Weights of a small GPT-style language model, trained from scratch on English Wikipedia: 6.69M parameters, RMSNorm before each block.
Each number is 128 + 32 x the weight over its row's rms, rounded and kept within 0 to 255. Layers, rows and columns count from 0. The size above them is the row's rms in percent of the matrix's.

# layer 2 attention value, 256x256, rms 0.0451, rows 198-224, columns 128-255
size [ 99  82  91  97 109 100  82  88  99  99  98  96 100  92 103  87  90  91 107 103 104 104  93 109  97  95 112]
[[113  99 132 121 135 147 126  68 107 150 136 104 111  76  83 166 118  57 136 124 143 124  72 165  86 156  78 157 103 129 146 116 131  92 104 182 135  89 120  95 108 152 152 153 157 130 105 122 156 192 156 111 118 172 164 112 203 130  75 159 127 145 143 131 116 163 125 152 107 126 182 110 143 150 115 107 116  75  49 164 153 139  91 145 136 164 175 159 123 130 107  80 114  86 177 103 161 143 168 147 126 131 125  76 147 122  60 178 119 103 134  74 170 125 122 153  85  88 127 160 110 130 146 188 172 111 104 172]
 [154 143 151 135 117 134 163 192 158 172  91  92 199 136 148 144 166  87 155  98 126 111  81  91 171 160 136 104 154 121 190 107  66 120 102  95 164 159 120 168 100 163  78 132 136 158 184 107 116  63 173 176 162 119 152 138 174  63 112 142 115  82 122 127 138 117 164 167 152 124 104 108 141 109 133 157 119 108 181 103  96 116  95 108 141 155 110  99 124 138  71 130  79  60 171 161 145 121 123 131 113 141 149  65 119 177 141 154 167 137  80 132 136 183 163 127 145 117 156  82 184 157 116 104  77  80 110 121]
 [181 132 176 132 184 163 150 124 178 146 166  74 166 116 107 141 100 121 151  99  92 145  96 118  91 134 136 144 113 109  96  92 180  80  88 106 156 209  69 177 133 165 121 133 137 162 107 156 114 148 156 111  98 100 109 137 128 125  96  33 160 118 141 104 174 139  91  95 151  75 109 170 125  88  96 164 160  59 149 145 143 159  93 156 108 113 144 122 165 158 143 160  75 150 135 134 132 128  92 112 128 117 136 151 152  95 142 137 129 109 113 208  90 156  93 159 121 191 114 148 141 155  75 106 116 146 125  98]
 [ 85 154 138 141 146 129 100  99 123 125 103  92 150 150 131 117 137  76 103 125 115 164 164 174 151 117  38  84 113 148 132  86 207 123 116 129 118 155 165 142 132 126 148 111 135 148 167 148 147 161 103 124 133 145 144 142 188 124 133 121 104 104 134 169  84 173 118  81 102  90 151 188 161 125 114 160  86 197 164 138 147 138 103 120 127 148  90 144 167 124  66 154 148 151 180 122 122 123 175 100  36 111 159 132  78 160 127 183 161 112 150 132  51 109 114 144 139 143  86  75 155 147 146  85 139 108 116 121]
 [155 197 112 130 130 126 119 146 183 107 135 150 141 143 113 145  61 100 158 182  89 138 115 124  93  66 167 161 107 146  94 140 195  86 200  92 102 121 146  91 164 110 119  87 117 152 129 106 123 107 171 190 147  86 116 175 184 134  86 106 123  76 159  83 152 171 131  91 173  72 121  76 135 101 106 129  77 113 108 140 149 159 152 129 112 155 146 125 138 121 126 120 104 173  94 119 173  99 101 136  93 137 127 135 147 108 110 166 122 113  82 211 118 122 116 166  72 108  31 132 115 173 135 130 152 143 115 153]
 [125 151 174 121 156 131 118  95  79 150 106 125 124 125 143 140 148 178 142 109 139  94 102 159 141 136  97  99 145  84 134 129  75 118  76 134 151 102 131  64 114 153  67 156 137 180 146 112 103 139  41 103 154 135  60 104 104  87 118 116  85 157  64 140 100 101 106 184 144 103 112 130 108 103 124 148 146  82 175 141 104  93 106 113 164  31 136 114 178 132 102  31 119 135 138  94 140 155 176 121 137 116 146  95 163 117 136  85 194 117 141 125  43 153 132 138 183 173 139 153 133 163 150 154 145 100 109 112]
 [115 128 159 124  91 166  55 111 185 170 116  91 122  99 122  95 127 198 148  52 137 145 146  97 152 138 176  84 128 154 115 106  71 159 144 136 174 119  91 142  95 154 102 135 104 113 169  97 107  85 117 109  82 163 141 172 170 129 156 113 132  91  78 152 126 136 108 149  73 136 104 157 123 138 159  48  86 123 124 168 124 117 132 164 118 102 127 147 178 159 131 158 168  93 100 128 153 178 100 177 104 113 129 152 116 107 111 144 163 112 179 113 133 111 134 162 148  82  85 142 145 166 139 129 172 126  98 145]
 [128 193 117 107  95 136 168 175 160 172 138 106 121 159 129 104 111 132 123 180  88 184 158 133 165 135 119 168 143 107 118  56 128 181 160 116  80  98 116  84 148 155 103 180 224 188 104 122  87 130 154 121 130  98  94 115 181 166  98 110 138 123 168 115 126 156 143  86 149  56 144 137 104 133 129 125 133 156 106 153  82 128 112 143 184 150  93 163 109 158  61 136  94 157  94 102 138  87  70 129 108 141 113 139 115 149 113  98 109 100  86 199 143 136 140 153 202  68 121 143 180  63 136 187 187 135 107 123]
 [ 94 101 110 146  66  76  99 162 172 171 139 123 141  91 147  81  97  67 130 166 107 185 169 135 117 143  80 152  71 159 115 173 175 100 148  23  95  82  72 191 145 121 133 156 152 145 152 128 114 194 117 162 128 156 152 146 135 115 154 189 149 122 117 124 128 111 108 100 146 128 162 141 121 113 112 127 101 184 142 145 125 148 165 122 130 185 139 140 141 116  72 146 150 111 153 181  83 156 135  98 123 128  96 152 134 136 136 149  75 108 119  85  97 158 118  68 146  86 103  85 117  98  47 132 161 147 114 171]
 [173 150 123 116 151 183 117  86 114 136 112  95 126 111 214 120 162 140 101 167 144 118  86 135 165 177 151  97 172 103 123  71 212  86 138 137 154 126 110 149 111 172 132 137  67 162 105 141 113  43 100 153 173 122 109 177 103 153 106 127 101 115 146 119 182 179 133 122 163 119 145 112 130 158 175 112  94 141 124 167 156 126 148 137  84 124  81 121 186 112 157 116 188 141 103 137 189 124 154 156 165 109 154 107 113 144 157 116 171 173 109  69 105  61 104 116 163 154 187 119 100  70  69 144 133 127  73  94]
 [152  73 119  71 177 121 154  99  91 134 162 146 138 123 118 168 135 107 133 205 131  98  97 148 135 120 167 154 110 169 115 166 187 137 123 134 155 110 142 152 139 130  79 163 123 109  97 135 174 126 194 168 176  79 147 118  69 154  81 158 145 190 151 110 169 132 152 136 156 139 163 166 118 139 157 124  89 127 143 138 174 136 137 141  88 153 117 103 108 139 173  62 105 166 160  86 160 140 124 189 164 143  96 111 162  61 147 105 138 133 150 152  99 119  89 145 102 160 184 159 121 139 166 152 134 159 193 141]
 [132  83 128 122  99 140 115  86 212 137  91 119 126 132 121 103 128 110 140 112 140 180 128 137 136 156 109 147  84 107 177 136  93 143  97 123 104 171  86 153 153 142  36 183 113 106 104 106  91 105  87 131 154 120 135 158 106 147 144 144 126 116 161 162 122 117 160 112 112 150 126 135 126 176  98 150 100 128 147 126 159 150 124 131 150  92 171  49 157 130 126  71 128 164 112 162 169 164  68 129 173 122 126  94 158 118 144 157 151 117 138 115 115 121  89  90  66 105 188 149 124 160 226 137 101  92 104 159]
 [104 130  90 167 153 142 113 106  78 145 123 177  69 132 147 136 156 145 164 146 182 118 102  88 156 167 188 135  50 149 148  97 126 104 102 197 108 150 103 166 120 170 116 153  84  88  90 103  98 103 113 161 159  82 106 154 132  95 125 126  74 117  54 157 142  76 132 153 135 177 128  86  97 157 142  87 142 168 201 136  84 132 125 139 165 153 121 105 121 132 195  98 156 113  84 121  42 161 108 159 165 143 129  78 141 113 102 163 165  94 139  71  86 115 103 159 149 132 137 190 169 146 122 101  89 149 139 116]
 [118 131 113  83  74 179  91 109 154 126 103  91 106 111 134 121  68 117 154 154 152 110 131 152 136 109 160 170 112 175  82 149 114 149 182  69 132 134  84 154 120 121 142 157 128  46 128 166 138  90 113 159 184 121 125 179 142 147  89 167 145 158 199 114 108 100 116 127 114  60 146 188 159 173  82 114 122 140 191 118 158 155 156 115 133 118 126 104  97 106 195 113 208 154 120 111 223 160 106 161  90 123 138 180 186 156 126 137  91  84 100 118 120 119 111 100 112  80 116  99  69  78 188 151 118 114 103 160]
 [ 53 134 127  90 109 157 133 134 140 153 102  98  57  76 154 112 115 196 202 144 141 117 164  94 116 104 163 150  96 101 130 101 119 122 148  96 103 126 147  95 110 120 136 142 129 145  87 115 163 152  91 192 202  86 146 135  57  68  64 151  85 146 105 163 148 126 141 107 114 101 159 173 113  91 138  93 146 119 195 141  60 145 136 145 140 111 140 142 166 152  77 136 153 170 122 130 101 152 127 143 146 110 114 128 154  63 158 132 165 117 114 110 124 137 137 152  70 130 166 204  94 151 102  96 145 152 126 153]
 [ 93 152 125 124  59 142  86 165 137 151  97 139 101 122 195 112 110 163 171 195 106 124 147  69 129 165 157 138  96 193  98  67 167 178 166 104  66 105 145 147 142 125  83 152 116 152 150 109  91 116 145 155 125 157  97 191 121 156 105 121 118  90 127 110 137 156 159 126  77  70 168 147 126 150 203  52 149 153 157 110 129 159  99 107 114 131  96 109 113 146 134 128 182 144 107 150 120 161 114 123 122 127 103 176 184 129 171  79 132  90  92 107 104 146 105  97 166 128 168 151 155 164 126 156 174 135 169 140]
 [135  61  93 164 156  91 120 177 138 179 140  85  92 102 117 143 147 164 165 160 103 152  63 127 116 116  90 110  67  83 103 124 184  92 102 162 172 114  86 108  99 146 198 147 115 149 148 165 141 135  90  97 210  92 120 133 137 111 107 144 133 231 136 103  97 125 128 113 185  98  82 171 105 106 110 153 164 165 117 153 160 146 188 118 160 112 169 107 128  91  84 126 120 168 141 156  86  84 118 147 105  87 144 118  64  84 136 155 100 178 126 108 150 135  93 126 112 150 179 133 100 100  99 145  94 108  95 174]
 [149 130 160 121 129 148  99 112 163 157 124  74 155 112 111 177 122 172 122 118  96 118 157 130 154  96 138 178 214  86 154 108 151  96 109 180 163 149 204 105 119  82 128 101 158  98 139 164 176 154 191 134  88  82 112  94 169 151 134 128 174 156 173 123 162 165 150 124 145 134  87 154  79 149 113 158 116 108 140 121 180  99 104 129 165 109 102 209 122 146 131  89  98 159 208 141 193 135 115  80 138 128  91  87 110 145 185 105 136  81  99  99 111 122 138 162 114 147 141 158 123  90  99 181 172 138 102 162]
 [129 129  95  95 171  95 166 113 123 162 138  82 154 128 160 118 152  71 108 177 117  56 166 103 150 157 109 144 129 155 112 135 168 151  92  76 130 169 111 140 166 157 111 164 185 146 160 123  95  88 160 107  81 159  96  93  78 153 115 109  94 113 111 109 115 129 119 138 130 115 113  69 116 124 139 135 138 130 144 113 133 129 118 127 150 112 113 101 193 146 123  34  99 116 102 137 125 153 182 127 172  95 133 178 136 183 189 102 166 142 126 146  80 183 146  88 193 141 150 154 116 121  45  97 125 129 102 162]
 [119  88 129 132 187 138  68 118  84 120 105 110  88  93  97 169 137 135  96  63 136 202 105 131 105 178 140 119 184  95 142 113  84  86  85 173 165  98 123 182 137 159 170 130 180 123 139 139 137 126 179 132  93  92 176  91 171 201 175  90 162 163 120 131 130 120 135 160 118 154 100 114 114 139 163 197 175 140  62 155 150 140 122 179 109 180 177  97 145 121 107  99 112  72 117 131 154 133 160 194 136 156 154  81 118 139 117 103  94  71 182  78 138 163  94 153 157 140 178 160 150 190 111 102 166 143 113 134]
 [119 150 107 139 113 178 176 120 110 103 132 155 186 197 127 141 111  99  77 140 145 168 133 128 110 126  87 106 162 121 113  74 169  90 134 179 161 143 118 125 143 114 153 110  46 104  77 177 144 119 136 111 165 207 129 110 150 121 107 128 123 129 169 137 164 137 115 145 146  98 158 133 148 158 125  73 105  96  95  79 106 118 141 126 131 131 127 103 145 124 192 112 126 125 162 115 132 164 161 103 143 167 152 130 137 116  89 161 169 129  80  74  96  97 123 153 133 141 155  91  97  83 153 113  70 149 120 118]
 [152  95 144 145 113 122 138 193 157 147 100  96 178 109 162 111 139 142 104 101 155 137  93 124 133 129 129 138 131 111 121 121 140 153 102 118 137 118  89 140 165 124 149 182 113  37 141 105 129  32  71  91 107  76  96 183 108  86 145 162  94 110 177 105 153 116  93  75 112 157 156  98 143 185 133  90 174 113 141 167 108  74  91 129 137 147  90 103 123 144 126 161  96 117 137 116 136 137 104 130 128 134 123 112 173 115 159 130 138 129 109  75  71 126 108  98 134 138 106 159 106  82 108  66 115 144 143 150]
 [ 94 122 103 135 125  89 136 127 117  74 118 118 165 117 168 122 179 136 177 179 120  92 181 151 139 189  82 161  60 175 107  91 158 123  91  97 182 175 133  90 154 102 107 148 144 124 140 146 142 182 156  94  94 140 119  66  42 182 133 138 118 143  56 117 144 113 134 136 114 177 143 119 132 139 160 141  80 126 155  90 105 152  84 125 132  87 122 142 103 148 174 132 109 142 172 144 103 163 116 114 196 102 151 142 189 163 201 142 142 141 169 164 120 155 180 104 138 150 141 125 127 103  93 176 150 185  85  79]
 [ 71 138  73  79 145 110 113  46  99 150 118 113  75 134 111 125 164 176 121 150 114 128 129 135 135 120 119  98 116 155 137 140  93  85 152 185 163 119  98 105 125 137 181 194 147 102 105 159 108  90 111 168 126 151 132 145 163 162 166 110 117 195 105 111 100 156 129 114  94 142 145  91 151  99 157  91 146 142 115 118  91 121 105 152 110 122 181 103  86 118 175  70 216  58  92  90 117 149 228 125 108 163 112  98 101 168  50 131 135  70 129 126 121  79 158 112 128 152 158  79 132 117 161  62 146 149 125 137]
 [124 156 111 143 134  63  85  93 159 136 113 133 148 106 144 154  80 131 118 139 143 157  86 124 127 104 125 164 114 154  77 117 146 102 165  92 101 112 118  92 198 104 115 207 106 159 111 165 105  99 166 213 100 136 123 120  73  94  98 145  95 111 134 131 146 112 131 145 176 134 156 107  87 171 156  91 129 137 149  93  79 130  90 137 127 158 130 109 125 185 172 120 163 149 109 121 107 125 123 197 112 118 118 107 171 172  94  94 174  84 116 138 117 159 107 120 169 140 124 124 157 109 133 160 123 127 103 148]
 [142 111 140 159  74 153  65 106 101 110 133  87 125 113  90  98 110 116  82  95 135 103 139 125 140 123 130 151 216 112 125 108  89 161 134  85 137 150 172 118 132 140 158 103 154 148  85 114  98 121 173 111 128 118 153  94 129 141 173 111 178  62  93 132 166 124 126  98  96  98 132 129 120 155 122  92 110 138  98 130 167 139 151 175 148 101 111 134 141 150  95 125 154 171 119 106 175 142 169 126 146 171 111 155 188 153 171 136 107  64 142 172 168 138 149 116 130  47 110 151 161 199 123 215 192 122 108 120]
 [109 104 156 147 147  94 114 188 120 135 134 150 127  89 113  99 191 125 190 179 150 155 115 144 136 124 116 191  67  98 142 187 141 136 127  66 156  60 162 133 130 140 125 154 191 149 106 126 118 131  96 208 138 116  68  76 138 110 117 132 144 193 106 161 149 113  97 185 156 106 100 180  94  72  72 100 111 136 160 106 151 116 113 103 163 109 143 164 170 152  97 131 109 157 116 158 128 100 134 185 156  97 121 205 113 108  95  97  83 109 143 165 135 130 127 100 137  99 204 159 126  51 149 172 146  87 147  64]]
# layer 2 attention output (transposed), 256x256, rms 0.0431, rows 198-224, columns 128-255
size [ 98  80  96  99 112 101  82  90  97  97  96  95  99  88 102  89  87  92 100 105 109 109  93 106  97  91 111]
[[207 144 133  68  87 177 172 149 179 183 153 111  89  69 147 130 142 128 119 155 155  74 102 151 145  81  99  50 127 142 108 131 112 143 101 106  96 182 156 161 113 161 128 160 126 140 151 161 146 173 101  85 154 167 129  94 161 101 149 134 135 148 152 124 118 176  85  91 173 127  71 158 137 177 172 100 137 140 105 101 114 122 149 115 136 139 124 134 121  99 128 144 141 123 122 104 135 112 140  69 174 171 180 104  51  91  69 100 171 163 188 182   5 156 112 109  78 154 159 167 186 129  93 156 125 126 147 145]
 [121 130 159 131 112 144 162 112 136 164  72  83 118  90  97 166  92 132 106 102 176 159 122 128 151 114 144 191 123 110 159 136 140 196 113 157 117  89 107 104  89 145 173 118 138  98 171 136 110 179 161  83  81 115 109 140 176 100 156 180 152 176 201 126 162  93 185 174 129 153 136 144 166 104 136  82 123 121  88  76 129 163  82 149 102 138  85 214 173 174 139  91 155 125 130 136 175 128 152 114 163  57 153 200  85  96 145 143 132 154 130  78 158 133  84 142 143 122 116 131 124 140 128  72 137 170 146 153]
 [ 23 174 151 114 131  66 132 195  79 114 168 142 110 106 156 135 153 123 191 131  86 121 176 152  96 192 101 171 128 130 142 137 127 107 153 185 109 125 122 124 118 177 125 135 123  54 111 146 144 132 130 122 143 137 107 134 141 106  74 121 157 104 154  95 146 121 124 103 171 133 178 106 147 159 162  89 140 159 197 135 121 141 133 132 130  98 121 138 149  83 167 151 181 185 179 108 109 146 135 137  81 104 102  52 135  87 166  78  64 114 110  53 140 119 143 165 146 120  58 159 112 153 101 155 117 111 135  79]
 [ 97 153 154  96  63 152 130 104 139  93  77 138  91 151 155 100 161  62 136 113 173 109  74  97  94 114 154 123 171 181 142 108 111  79 130 141 166 118  73 134 156 123 103 132 141 130 124  80 125 135 129 125 118 111 160 123 170 130 118 144  96 142 142 159  88  75  91 127 203 217 129 101 110 141 181 143 135  67 106 123 172 125 137 198 170 136 138 142 179 129  82 137 111 121 136 120  84  41 126 160 107  55  82 170 131 133 158  99 134 145 156 147 123 148 134 136 128 119 184 175 163 161 118 146 164 127 148 148]
 [110 117 130  77 139 164 208 131 139 112 127 169 103 109 154 145 169 111 113 149  83  83  92 159 166 194  92 149 121 136 121 143 174 107 196 169 148 125 104 126 165 199  97 172 127 110 172 137 177 130  82 103 204 142  77 107 103 156  80 149 130 161 159 117 103  72 165 131 140 120 191 184 144  97 148 143  98 173 134 152  95  97 140 119 171 121 132 102 132 111 136 148 170 106 141 137 113 160 172 163  45 177 120 132 159 103 132  68 124 112 122 103 124 105 133 146 160 176 120 116 190 136  96 140 122 103  97 110]
 [ 56 136 122 124  87 114 111 158 163 131  96  57 112 142 138  66 123 120 105  92 130 176 178 110  77 107 135 127 165 119 113  89 101 140  89 108 112 109 112 152  60 119 199  81 139 135 124 187 120 118 109 123 117 177 165 153 158 129  81 111 139 111  94 119 165 121  97 112 112 212  93 121 119 142 140  96 136 106 130 113 168 123  88 114 116 131 180 179 108 148 167 102 135 119  96  98  93 116 116 122 159  88 113 136 119  79 118 150 199 108  85 152 202 170 127 118 122  81 132 144 183 123 118  97 145  72 147 158]
 [138  83  61 178 139 100 134 134 140 105  82 156  84  86 119  96 106 102  98 133 134 106  60 131 118  73 155 101 118 135 156 171 148  98  92 107 146 107 137 115 149  85 160  82 150 117 108 113 143 130 144  92 114 161 211  83 164 146 226 166  80 144 139 123  78 141  69 147  88 114  95 155 107 143 182 143 104  73 128 117 121 136  94  67 146 121  97 162 122 136 113  77 160 115  85  99 118 157  97 115 158 162 180 133 138 126 122 118 141 100 207 128 145 175 138  75 163 135 142 138  85 124  76 104 134  93  93 132]
 [136 119 152 180 169 163 165 101 140  98  91 144 133 153 140 127 156 109 131  93 167 122 120 101 125 161 171  96 122 159 162 132 134 140 145 123  91 120 124 132 119 194 156  73 133 168 159 125 104 106 153 168 147 100 138 143  99 145 124 113 116 143  74 141 110 125 177 139 116 145 193 192 111 117 141 175  80  80 117  99 105 117 137 101 163 146 156 140 105 127 180  91 137  78 103 127 118 165 111 108  82 126 168 155 130 146 169 121 160 113 161 113 130  97  86 125 151 109 102 121  92  98 114  94 198  88 126 109]
 [163  87 128 115 139 123 180  93 119 115  87 132 140 109 117 115 182 119  86 120 110 111  74 141 113 117 171 142 123 194 162 132 101  82 119 178 123 133 126  94 116 157 192 118 152  95 127 121 148 119 158  46 127 102 114  90 168 111 164 177 159 162 145 186  83  81  78 156 161 117 144 139 138 121 151 108  94  80  60 107  90 154 165 152 159 119  74 145 110  84  96 145 141  84 107 156 114  79 139 208 178 155 216 130 124 101 144 146  94  88 227 161 115 131 111 119 108 150  86 148 204 173 119 102 108 132 123  98]
 [155 124 151 178 131 166  98 140 150 178 182 168 135 166  32  85 107 133  98 116 141 135 123  81 150  97 131 116 142 145 153  93 127  90  95 139 153 132 132 141 110 128 158 214 123 131 113 175 137 185 131 187 168  92 136 120 154  94 178  71 152 117 168 140  91 137 197 140  93 115 142 143  80  69 108 126 147 117 201 111 111  78 163 122 146  60 167 158 100 108 154 130  91 126 110 157 119 112  94 150  94 149 155 118 122 193 100 163 142 148 102 170 106 101  98 107 117  97 127 137 142  76  96 142 108  98  79  86]
 [107  99 115 156  98  80 159 145 113 199 215 178 124  81  59  96 125 165 128 133  90 107 166 128 173 105  76  96 139 138 132  92 121 132 137 117 162 150 192 180 122 144 134 188 106 163  97 120 159 143  75 119 175 123 121 115 123 129 101  91 161  79 136  75 121 157  84  80 166  99 142 113  78 133 132 113 156 136 116 179  97 100 102 114 151  82 155 111  95  75 159 135 118 186 165 171 169 128 120 182  93 186 138  62 138 142  68 101 168 139 103 138  80 127 162 113 155 128  96 113 190  95  94 161 109 127  89 136]
 [100  88 124 130  71 105 149 128 129 153 100  90  84  84 170 155  98 174 119 132 102  41 122  85 138  86 116 156  76 134 124 106 219 173 119 137 116 158 172 151 145 125 228 153 103 139 148 203 142 192  97  69 139 183 120 113 145 109 121 151 145 150 153 112 102 142 119 102 113  46 153 143 147 155 152 119 170 152 121 177 128  95  67 135 165 118 146 127 128 166 144 125 150 153 173 106 157 120 122  86 122 130 138 161 101  95 109  87 186 214 139 163  94  82 165 131 134 117 103 122 132  99 129 120 119 143 115 118]
 [111  86  88 121 127  93 134 120 119 154 131 132 139 134 127  79  66 171  91 147 117 135 144 171 131  82 157 103 104 101 142 113 132 130  88  44  93 157 169 135  39  67 205  83 149 143 144 108  87  98 147 153  91 154 206 140 130 117 105  79 143 132 105 134 184 158  80 121  84 126 111 160 120 116  63 142 140  74 130 124 159 125  80  44 114 102 147 186 100 138 127 137 111 123 119 145 149 167 128 114 123 189 165 144  83  46 103 166 177 146  68 123 177 154 162 122 147 106 117 106 128  67 101  88 105 108 114 131]
 [116 136 134 111 126 114 185  85 130 106 116 111 152 118 111 161 122 154  94 155 109  83 123  67 240  91 109 103 138 158 146  94  98 108 170 140 124 103 179 121 192 137 142 134 144 160 161 140 246 132  97 125 136 119  75 128 140 175 144 120 165 112 125 136 123 135 111  80 128 134 143 124  82 123 187 169  99  60  60 194 162  90  98 136 192 142 179 109  96 117 128 143  92 116 119 104 140  88 122 162 140 185 143  85 139 184 117 150 181 123 179 121 176 113 147 114 141 139 134  99 121 137 137 116 123 156 136  98]
 [ 95 105 189 113 167 106 205 124 127  87 140 119 120  90 136 118  94 150 131 130  52 166 165 130 145 147  91 104 111 106 114  90 141  85 125 150  72 136  87 134 136  62 183 100 162  89 151  80 171 147 153 117 138 133 110 164 172 156  85 147 125  78 122 162 119  74  90 102 139 206 169 163 126 102 106 103 123 154 107 168 137 128  91 116 183 177 151  56 128 101 112 101 172 116 147 167 100 173 154 156 134 133 135  74 173 154  83 120 206 142 109 119 150 126 130 160 138 173  83 113 204 100 143 119 176 122  78 134]
 [138  82 123 142 153 114 168  97 137  92 159 168 177 153  90 139 122 125 111 146  58 128 140  90 182 151 150 175 115 145 182  97 103  55 195 159 145 140 124 137 162 103 160 106 161 144 117  65 130 124  95 171 122  67  73 135  99 195 174 129 123 117 183 169 152 146 108 164 105 130 196 160 126 111 101 112  93 151 182 152 139 120 150  94 127  98 151 120 137 113 151 134 159  78  97 129 132 139 120 204 128 147 118 123 157 147 161 126 160 124 168  97 134 115 148 152 167 100 103 122 115  96 108 105 113  78 123  84]
 [125 127 182 160  83 117 149  96 106 113 207 171 143 101 115  98 116  89 160 126  83 109 165 102 104 142 101 140 114 138 146 146 160  28 133 159 134 107 118 156 140 132 181 147  84  83 163 196  90  89 133 105 142 124 147 126 187 123 109 124 124 102 142 146  91 143  80 113 112 169 155  97 116 143 103 119 183 120  71 152 178 164  54 165 159 130 124 105 174  88 113 119 127 152 182 131 134 105 134 153 117 142 148  59 160 108 115 115 134 131 129 137  83 177  81 157 111  99  68 182 196 126 125 161 116 152  88 120]
 [121 164 194 118  96 189 112 178 138 135 141 160 111 128 212 122 138 126 139  89 148 165 186 137 143 133 112 104 161 131  85 183 102 150 168  97 123 149 161 120  75 146  51 157 148 141 171 109 134 146 120 181 176 119 117 125 108 106  92  76 128  66  89 136 144 129 191 104 133 193 106 122 106 139 162 119 107 154 161  94  64 102 193 141  85 172 136 119 142 149 159 126  92 126 159 133 127 100 174 105 149  89  63 116 150 149 102 151 118 143 102 126 109 111 140 149 185 160 108  86 160 145 122 131 141 179 136 142]
 [ 76 114 139 107 126  90 105 133  71 166 112  62 107 121  78 119 178 155 119 107 143 236 146 168 105 121 147 174 108 145 187  94  95 120  80 165  96 141 106 111  55 182 180 136 124 117 114 172 184 124  97 106 129 142 100 194 177 124 109 143 121 104 148 169 135 105  63 108 152 124  58 139 169 102  96 125 124 119 177  98 107 121 152 138 104 103 129 179 102 111 145 161 186 147  68 187 137 146 125 168 136  98 122  97 103 108 151 182 120 134 123 126 120 122 146 131 105 141  90 143 178 139 141  67 118 119 116 144]
 [108 137  95 148 137 107  93 170 129 160 152  99 144 118 157  84  85 141 134 113 131 104 111 155  82  92 139 104 148 117  92 182 169 131 111  91 104 144 112  78 111  97  82 107 114 170 141 137  49  82 123 141 118 172 168 109 127  65 177  94 103 148 120  86 111 193 127  83 140  92  64 107  57 123 139 153 148  82 160 132 142  96 107  96 107 136  82 135 148 118 133 143 123 160 150 119 107 101  97  90 169 118 117 182  65  60 125 101 134 161 135 110  74 173 121 130 123 132 173  94 108 122 128 173 144 143 154 134]
 [178 146 106  79 128 195 148 165 147 145 147 185 103 127 110 178  99 111 126 165 167 145 118 150 128  99  91  99 141 131 176  97  83 120 117 105 161  87 171 153 181 103  65 164 122  96 133 134 159 188 151  74 144 154 108 135 186 109 157 111 110 131 156 150 150 114 139 137 113 157 142 131 153 131  86 127 158 132 118 110 126 152 142 113 131  75 105 152 184 138  94 115  69  78 175 134 131 104 156 100 104 158 140 125 149 188 105 141 129 157  73 128 101  51 125 127  97 144 186 140 133 172 144 109 138 158  92 119]
 [131 157  93 148  90  93 133  69 105 129 112  71 110 111 109 139  85 148  99 149 164 124 160 119 128  78 149 182  99  85 119 153 111 123 102 148  92 130 147 176 105  95 173 136 159 132 115  72  94 165 158 144 130 164 115 134 142 106 120 104 133 144 122 144 150 222  72 149 116  77 169 139 162 141 109  98 121  97 165 158 158  94 150 131 109 106 115 158 133 157 168 127  51 170 197 125 100 148 126  90 131  87 153  76 103  93 157 141 117 106 136 184 178 119 138 120 141 125 122 135  84 111 122 124 117 126 120  97]
 [ 87 108 126 130 124 133 108 180  83 111 146  87 130 131  84  88 139 140 165 107  93 180 143 156 129 138 135 179 126 143 138 164 106 159  80 120 133 113 174 142  99 147 136 136 134  88  79 140 160 114  95 125  89 104 121 143 137 119  89 142 110 121 136 175 147  85  56 107 128 101  57 140 166 125 150  73 124 156 170 147  81 100 207 143 121 134 118 149 132 143 118 118 159  89  98 182 155 154 136 170 144 129  68 103 107 172 123 156  92 159 132 108  86 137 156 141 127 128  53 107 131 127 136 115 112 127 142 109]
 [137 117 160 127 111 140 114 167  98 155 132 136 169 157 166  76 117 107 146 141 136 136  93 111 112 106 131  79  91 115 132 119 140  63  40  73 153 171 105 144 175 127  80 161 117 162 164 133 149 123 104 168  90 165 175 142 146 127 152 112  75  99 150 122  96 176  86  94 144 147  35 141 117 136 114 139 118  87 129 140 149  64  98  57 153 171 154 151  85 134 107 160  84 116  64 130 111 117 110 107 121 170 171 122  96 105 123 129 171 194  76 104 110 124 128  95  85 182 198 119 124 102  79 140 145 121 107 167]
 [123 101  97 174 170 150 199 108  71 116 131 111 112  82  91 141 102 149  93 116 183 142 119 136 154 133 119 120 112 190 157 106 114 111 152 131 123 139 181 178 126 110 136 146 125 116 164  98 124 123 123  51 128 132 100  86 129 109 127  75 149 131 151 105 134 140  29 112 123  73 118 177 147  94 101  80 110 111 130 117 129  74 169  33 120 118 125 153  74 137 141 197 133 120 108 178 106 218 173 116 109 182 166 103 149  74 150 129 124 133 124 139 137 142 157 107 147 134  58 109  78  90 151 125  99  96  95 106]
 [168  68 111 154 194 110  96 156 170 106 110 117 101 115 148 144 154 130 123  76 190 109 117 133 115  99 149 127 129 123 121 134 110 137 160  93 126 152 130  77 137 148 107 148 133 147 120 197 152 111  88 104 118 109 130 106 110 106 204 159  80 127 119 153  62  90 172 104 121  64  72 151  96 144 136 139 112 133 123  76 156 104 164 155 101 163 104 109  72 125 143 146 147 101 113 172 126 147 154 104 145 110 110 151 103 185  99 151 140 150 196 168  55 131 118  96 147 155 151  94  86 119 170 123 189  90 140 174]
 [145  90 106 202 122 110  77  96 143 138 144 177 131  92  67 124 148 155 134  97 124 155 134 132 139 107 121  28 129 160 119 133 121 148  85 141  83  83 152 129 123 187 214  54 125 100 112 160 120 137 146 120 131 136 132 132 165 135  94 138 168  66  93 105  96 140  83 113 129 109 163 129 102 109 162 150 159 115  49  95 129 156  83  88 156 111 133 148 143 106 167  97 132 104 114 123 155 130 106 196 165 140 208 144  96 117 139 199 143  58 106 143 129 181  79 108 131  95  22 149 164 118 129 131 104 131 107 161]]